Each number is 500 + 25 x the weight over its row's rms, rounded and kept within 0 to 999. Layers, rows and columns count from 0. Numbers have three digits each. The size before them is the row's rms in percent of the matrix's.

# layer 7 MLP down, 160x640, rms 0.0288, rows 106-159, columns 384-511
095:477478561497509490486502474550474475487519472512508486490522501482483519515531505489512531522521503470495486485453478491459475502514508490476490505499484506483480495497465520502466510516479451522507484507499530451508509494506521477503497470514462487536523480499479445428502493489512468515470504494488466526554521545468508498542522536501521497513539498471514519506476549488493539519519
096:503527501538478545483489518464537498509464504473510466504513415508497478466442496497544488497508504464511476539534518534508508536507511477481500501476484511500527535490448525498503505481528509515467492521486469478478494458505504490528502480533497491512459493500496484503505481472528481536488505502536470519494477481523498447523495460499492483484506556504505491502503486524469517447500
096:499509471521487548496538476501538487476483480502501528499510521465495512496491515527531470462523513464482518500515496507492567474496513511548509486488509467516488492514514464438462468474491508472501530557449543508523478495505532492495522549520515417544526465526490523497545505495534484494442503476490508477489555497496478483509546481519532490543502528529463453506514500484512557493449
107:514524520517491464439508494531449523501536516477452493503497513475495491490492502492525518494481504516464522486496491472564454481469488487508503529543495509505471507507483481538495512466504512511524468484509516535501473490498465526476537518494462540477497439507485420509524476495478503546548506498508520509504474521527552493508474478505493490498501502496502497521424485496509496518483
094:477504499498494474468496486500492527519503483514516496518480544494452524528516523507553459503548504494488508492539468498510524453511461524479514482520501495483479495471561527472529463518493543508547475490526446490489504481514491488519525447490496497495480497514505527533525541538482500465520465504487509525483522529508470493545504476486500447483517519483509527453446508523475475532535
098:514512490527480514467472516470526528538504486501487461518524481538510493501535522487519501566493510503482543481514500563499449468521480527511512501532524487488509499508475497476482497510511545490483481514522530500433499495526548478466482505463514492522491513462480524480479506505486516483526511477518461491490510501544493546473479530501522503474485487504471557531477480481465491480534
096:484520501473470489568506491515514500512537447430531502553510530499499524490487466504491528529534460489521485501501448526481506500502476497436507478462455514482497514514471454508498467580488465514488487481462544493485514497489480485501454504518517476504497470528486516507506495504494488499512524485469492546480484530515507491491495536507519513528514502462498454507503528487496480475518
101:506536517553510501498489512472479539543529510512518508490483490505509447441500522468488483494489501526488504495450535495467489542492503469496513494549507481496495504473483496515471505485490505531513507485543478490490531439496493484503496506545501478484494508472495512469523490508520507506515508499466502485459526509500522508480502497517493471444472485495528519521478499485456492514502
092:495503466511453494469489483511495477495466483480472514522506483575466490509488503514474474539476502481533507517536496508524545457452493524496566543475517494500492520518470477454505462533502504544514502522520525515472502480474489497531513486519494537521469447476444480520529513491505506493508500473467488466489491483511499508500487523496512502500502478487487525521529487544465495487475
095:481493471498511504519480473455454519461511556501487544444468478529551504509449554522476499534464453538506526463475479512501482539475491515520516497517526505505515471514547481468517522514491516516471470476483492509547502494500475550499482477516503501514492492501511507514477522538500468488492507512513509493517496494506532530500486490490493474460519526521479528502512490498522531488533
099:485542460515497539482504510511466479513527532520456489520497537479515484500469499542491516478526530502502522511479568509523465507487486510585500482475497453503490488517498477534543540511497484506511511471493510504495483491462484503516539502526513439503493497494482465444481493467499483531462464485498506474518536470504514532530501463514524519490476493536500482555527520495493517542457
098:504539435518551457488481489524459496481563449516506477495532516480529538510480470505467523509506527525544472507499506518518490537472491480481445535505501514523478525475532486504480509516522431517526480489472490474522509567538522505509504459472483467502483461519554481466485504522512474528468489532549511524493482464474472461454453542506454540462510486490507486484487496511494487516479
093:502497478474530498519497499519506499474495554521459500484479510525447452512530492511474496537508442511485492491470520503472481496508515508484485519532512541487546483504494487540484491508518520521471524517498493492495525482499465516505466462479508449481497538444479533476490467505518493517434520462465474487459474476439439539500492509460519498554459514529478480537497501566490537504537
095:515489501509482509471506491496498487480543496462485503507550522483515479495532518501545537545503489479507501531519492496472503506478450491480517502477494496508473477529510512524521526534489455463491478507481531465545527538446517477514528515500489532438457501477524519527519549446491494479486478497523493528468490472500531455534489520474471524518476514562541533506516514553512493553512
095:506535476488499511529495522480554515487515500473447480466506505463492495517467516512506479524522509456516498529504495511513524545503504468510512475510556516499548494513509457514515505498538485504525500485516511440496487475492488497437476469530497489517487434523507475496493478515466499541491503499522514495509517515450493486526488507484500520520507495504491480506519498492508482529473
102:520520510551524484477536520462517478482488479494505462459494467495519484474511476506546463463509447518515501484452477529513509480478534482512508483496473523523470498502487508494465503510501522487486493471522501486495497509526514478545493448482504499518497452467491514502526492503505553505496528490520522457498524489486497497454474486491486534479502505473490514530500483510524511443467
095:548490440494520479479489521517488492513483516501520514522482495495546470467500486531487520464500508549473462507499552489465479475489486495517484478490504477485449490492454473515489502506505462520485452466500476498496540517523490526444505544487460497511488529481527525528476492528486499504533539515508482483498509533479515543462497469481493488494476459476493506496506497514483485515540
098:489521461469476483504493495529505500473525555490521509487494510521517494478482482524467517490458514507545436519493515465526533475483482563494520483529495496523498451480479465513496512513497497474501471458506455473511524502508500477502476488538516514486494545496503486462499525511506546486487457512521490524462481516475502471525466465489505485464505484499516470511501570499487485616584
108:508483517519566485479532501491505504540519479509484481503509503501496477508544502529519463522533543482477549464556481502467449553547518470503490507509493510492538493492489523490511583493540525512491490542530482540457523473542502483458460482499502494512455479491494516495465502500475462493530513460518487500522493514523538500502498487476483477509510518517514497470468497545529485463461
104:497516459528487479528507505505530516481525509476526534461480501463465509497549509513517483509500501515505459441533457469491500537489525493492509494526491502500462498498543524519485496500472591474535525481474525513471503514519461510528496469485468514510478483496492516501493493490568489493512508506498416526485530530501512481509498511499531469507478443508493488466495483535554503498499
103:479495488448523445484482509517523500513513521489453515480428437466469541474486505493524523471465474503508524494504533527500489534483483461509487553500531536551523489494507503497524458540526533486473525530496546540494471489526491486543488515509488507542494495500506509509525534494494536480493486454496491494546544501471473556490532535479546495505498505481468545504504488489545530468449
095:490444544533490490491529460448491513476482458534464516490533543504492482492488471498486518549484555467445472492510474479442549533540513489467477500511503479527455531455513484484472504521513546505532473500488503467511471463490473527472500555467486498498488492460497483495491469497460509523513505484478473509551542505540451551477515473472467474519521537492533483488484520506500533504487
104:484507526522471483552510475513521547485490535511536522497549523473486508513479501483515503526535518537463488511460472515542550444527492501474467506459540485487498500482491494447540502536463497499492489505472488465461513465508481551538496493488492494476557522559510492525496494524543516514500514468516486524518565524495485483480534489491554584473503471494447498466499508499490498481536
091:508502508521526522501468443511506520464500510508485512473474485496504504495518533510522481508491513545531516487512476404494502526473492520467525494491485443503476496478478499488507527501527494511495431498518497478525517463520548516475509510468496522491470476521535511502483462476507487508520480470473477499512519511508499504466503465503483545470469490501532509512536526488505562467498
102:510525496491486527541497510502513505521514483575500516516508540452452564501457518513503498511470511518514486505483494520472540491478530517510487495541502531464487465509543539479552529484524513470509509491527519555496493507499498475476476495511496487500526505535507494479484493470486501457506521512453525499467538492478477500451498514534517498503525474510488519513494508517526542490467
108:503483492492514472552517590549506465521522478507474522460488517470496513475502498494503500458475482514466545471483504548477470504478494505479489492480454493504526515516488518501458498471492425512526484460533476476489479480541528518491491451528533509487475461504509493518457491510502471529496517511481479482513474445485504523463492524545486531504497501483501468520504487519532530508522
136:519510464500498472509500517479461466494499469501483514486489492485516492541487511495490514525461497546525532511498489510487522526474546520493475498484522485448481499517511520465485472500512510483471468462504498496518504477498488496484463468493525522501512534499489520571503491516495499501525514511502493447535476457510493514507533499545485517519511479542485500545513481523464481487489
098:515505493533454463506501451479457542543500514499499499497550555476450510485506519482499465500489510485479499463552483525456476463491503487472498516517506513539474517495512536470468480469465480487534458488505488532498484474476478560513522455471502470471504555547531527495467465571565520495466485535461537505498492505561484490498485526470467488507520490525484487482506531511519510503477
101:506552445549506483506494537520500498532477481498543509501528458538489486481499478529471530427474458507510522507502457461504527539470511530498508510525501489460470506474506482513460481504486529496500519481489525514489522555498497485536503465466504526501460473525499476508501490489529487464502493530505491518481491481542513469509501562507488500505526501499503495531472487507505470498507
095:494480524487504481492470498501500515490472523506523513476499519481535541493537503495509490509531468491501499480485552528506481477515534490504497526509502479507473523514509480542518534486517516503482496476472523509500492515484492495479515502460501520495503445501524528503505545483514521474496493502472466484477489541504490511536455493525477460462468454476473501491520503506480553489508
097:535539465477486521491497560457519519512479488504462489530483488480465498525523501513497512443516474530498488541491540483510464483542528498479479497477486503488455496517501512478479495499479519509499509529501503502467548492510516493455450504514471519550529499475478456499467489495506491507510504506508511488450476514514541491495515468535500555483515480510525497487484499491458483500577
106:497465530510536563482496499489521464472492487493522534513512526493531498520522530485536509530564488525488478504508480480477508518484502519556503515512470520448458525516545530512513476514486497481531550492562510467483505530500463503514505539536504497522494497505501517506522508499530466523475498536493511496500518550496478499511426547532494511535529509516498460519502508513473515519474
100:509503489497481468497478505505504459467479473506512519483513533509548506503495486505515523527509446511482510529493480586524501475479482534433434553453474459503503481500492505491485507524484461538492493454541494501498520533492471475493474506503513483510483508471518516511450540529528487513492535499507482528489488491480511491501506493503529500555489483495514490462519511468453477516549
106:497488473493481504469505529488510536511488498530508478511514466559501486498488492472479455464512447513510483556553489514520477485494516479521505527476503476524482497470509466527535474523500509532497503507476503471473484499513476517502526485527459512483459479515503507510449472518539468479479477519517513491463492498523502466476496505517533520500490522543471524473529506456489477534526
099:487459534504498490450474510513497473505541489489548519540487442537497506511495514513482539506464532484498519520561518516490476442460473518504509453484548482521499467490493485493505509516530524506465474496488569480547474515488457456506492475475500497495506530475510492543499491483553513488505498510492470500523506497488474520510486505478492494496510534529492439481554519537520500499519
119:509496486497514456515442468537481524505477516488492501491441484533508529446511465507552478526540484493488508522508508542476481554505480462505511526432455505572523453502527491459501489537556484522476520499524511507482483528473530548517498493541539502504475489486501476504418483488508493502486488441457485517520480511465503520530499518470491508508516534510481488501470493509517510492479
095:509482494458501503508463501527513529481560538494497505489518495496543524519462465519512489485498524490476493513526480516511477485474485524484506495477500482533527476497540486516530492493471517539540578487512492470499540479515485483506509453511528484487505490547494513526479505490478466527478478553507466490495446485498505465479495525509569530469515516531503456472498507541497505501542
105:526508520503510505497529491499509509484491518468494484494538518507487495474540541507510466471511474505520464455512521488551463509488510510548500506511520503463486472513500478491524511500503478489474563497485452541487476520480510474499511527543495516519541515470463454499567479468552508542510523507492463501480537522506483521494501511495523453542493484499506506524479512501505505495485
092:545514476490487487481517447484509501497486502504555509547498480524493441525555527482513444514492488489495484526470524501496536491484516480482476514487486463552502487504541505488476504476513526531533472538511480462481500494490503504515462531453479488501490534537522508478471499531488494480481493516531492503475470520492522457488526497524538477506463513487517469541515500495508507478479
105:524501504477535538523534517472522507518443491483445487523528468507468488479532467528533493485471499517487454528487525493483492436475521508458538515488463521506468517526533494487461451481527515505464486498529545488505482492522488503508545549482518484514503517477471502488533519468515457483496477515499501475492486499489472491452491491503467500501494488543497496480558503484492502485488
091:502480500506474466479513540510467504502455488454520525501527522512460470495462544478447558517518511494516484486521476530477459477493513487498511500519529508520493500467547496501467495473442490518535486521508452497473499536539478506461504495507503525440492529498492470540499482525492541492489498493505503507477489488509506489495507503470527542494454481484491471539503482500482481487564
096:482489502503546500510520491535533453501479510500501479475452467527529491509484484471561553539497522498514490486466527529524502512527518485495514524517495506515521515479511502560481502456504478556475504509527510490507498463497466430494504549444528530502487541499531512511512487479454517501489453513457437495517487503497511512510504545521513435496531496530485506537508475465563483489473
109:487512504484484496516474517536507506484471518515525483544516476499507486523505504491502472537489541496537493509504531519501481525540507505489485474519482494502486538494522519509542456515536492512502514484517467489484503499482501464474522518536538537485486486527487490532495532538526480491521527497505487504492485532523554505529457501493489544497447500492463543472465486494475533492499
096:481517509479475481538521488503501515505504477497489469476549528518497518493511471509508507537504499534525537516499516565546535527503505468560547509497537486460489467510458504521469458465510483503529502523506500495505532515478517498519510547507567488500501502459479511528542482498517563464504527486522504490500499526550494537533459525494533533513483486466451514464481516435481552506542
101:465485452488487480507544472564497494513506479511537528493541499503469524537524532524497497513537457494519499519499479514466494482491534504478510509496485502509482495498478474506509511521506522518460507515459508496515504460500565538545502474493486551514547553510488519466479528486495529525486511495516509517507498463478461477483541515480490480487543488491479490525522540576503499544526
094:480458521459515528483506503509511507500559476523514491491495454522535477456456475490471491498474488538488512493529531527494487469507513545484475515514484502459442518501544544496524477506466520537528505483546498543518492494485480510520519504525540520542494505468531529497493517506437509540530485531515505466539489501493468572488492462545465454486491508472499489486492503528486520474508
095:484482526510481502461509501497502525486507474511490497491457477450500548505477461510552490482497502480503463493496495472499532480502459510496499484510493550482488486533476490471465490506474466493451491524474549471502521496502528482512429501529503438510465502576487494494494516472515482552505525498469519507479500532522450490479524485552479502480502539517496504479490503491499486540503
106:480477500537493471467483482547500484495492490471513498476487520505504514509481498486495509511548509502535483521572554500551446466459508489506476456511521484536503497491571492539540471508479563502503492469485449484446498471520472510525502507498454511503466512512536536480503472483474493464498498505504533524474484511483516505498460525491540490549469501516483512495487479491508514507482
096:498543479513486511535477513501514468513488488526502497519429525491500556525566494538503494471527520520510478567520505482508516526484469532493510474530494504513459498468517516516526514508553524506511510456468467544529516520498525498497544516502514490517502516544504539494519518469542515520506480476514466446496511488489530453495517532494514503529520474513483523504484496511478463433451
101:509510492528512473489449459483485456456536524513471520535510528535479476532510479501494517496492477526518526508503522497514492495526479547455476502585537498473482512497499513507500524500476452439535506489504541490483528511488464519497477506512495454517504489483498497499488470515451522490457481521500485483486475474460534550469505551520490465479540480563522516516505527456491521475511
107:518541483473483566510482458509479548521475492524476518465486459473515505456463511496531563485428484447469468496530508520519485529493526511559509503514453473482490493480489504474519494509504508495500511471480497467530505474512477493499491490501487564493490510454499488517491459498496498537471517462514442498504494455538464520530515512528517498517516534507489487518468473535519505455469
099:461509528509492508482468489456496500449492549497481487471534499512482461475533544532534482495520510433505475501469493520535499487511555518506543476493467501528526465465477501474507537459480456502472477515477510503486450531513496528518486501483475507513497489478522491506465504516492515518516508482555485521515451540432518580506529504502567472524555511496509467473495551546481464486507
101:505514503533535525490508508466503475527509479495486495503516501500466473513465506511438513496536535523505465513481494478514527471499515510488503553491494529475452448474508495480497528508484481506494524465491447486488520509513478518485498483492490488486490481460439529480520518521493539527566465532463489511503498516471532505479484512514474470521472455462535512494509498515515544508540
095:521507462503524515502478451495485463530457552498522469509510465511488527506464503513482467515530522512531512510466479521472452500485479482512548522465444467498534450500522479504516520506492463499503440480511473478515510542502516514514479504536528501503483490548465492533522507496495507542542519494483476478499496476505508531485462556505498507486489537513488525483555473519491452451485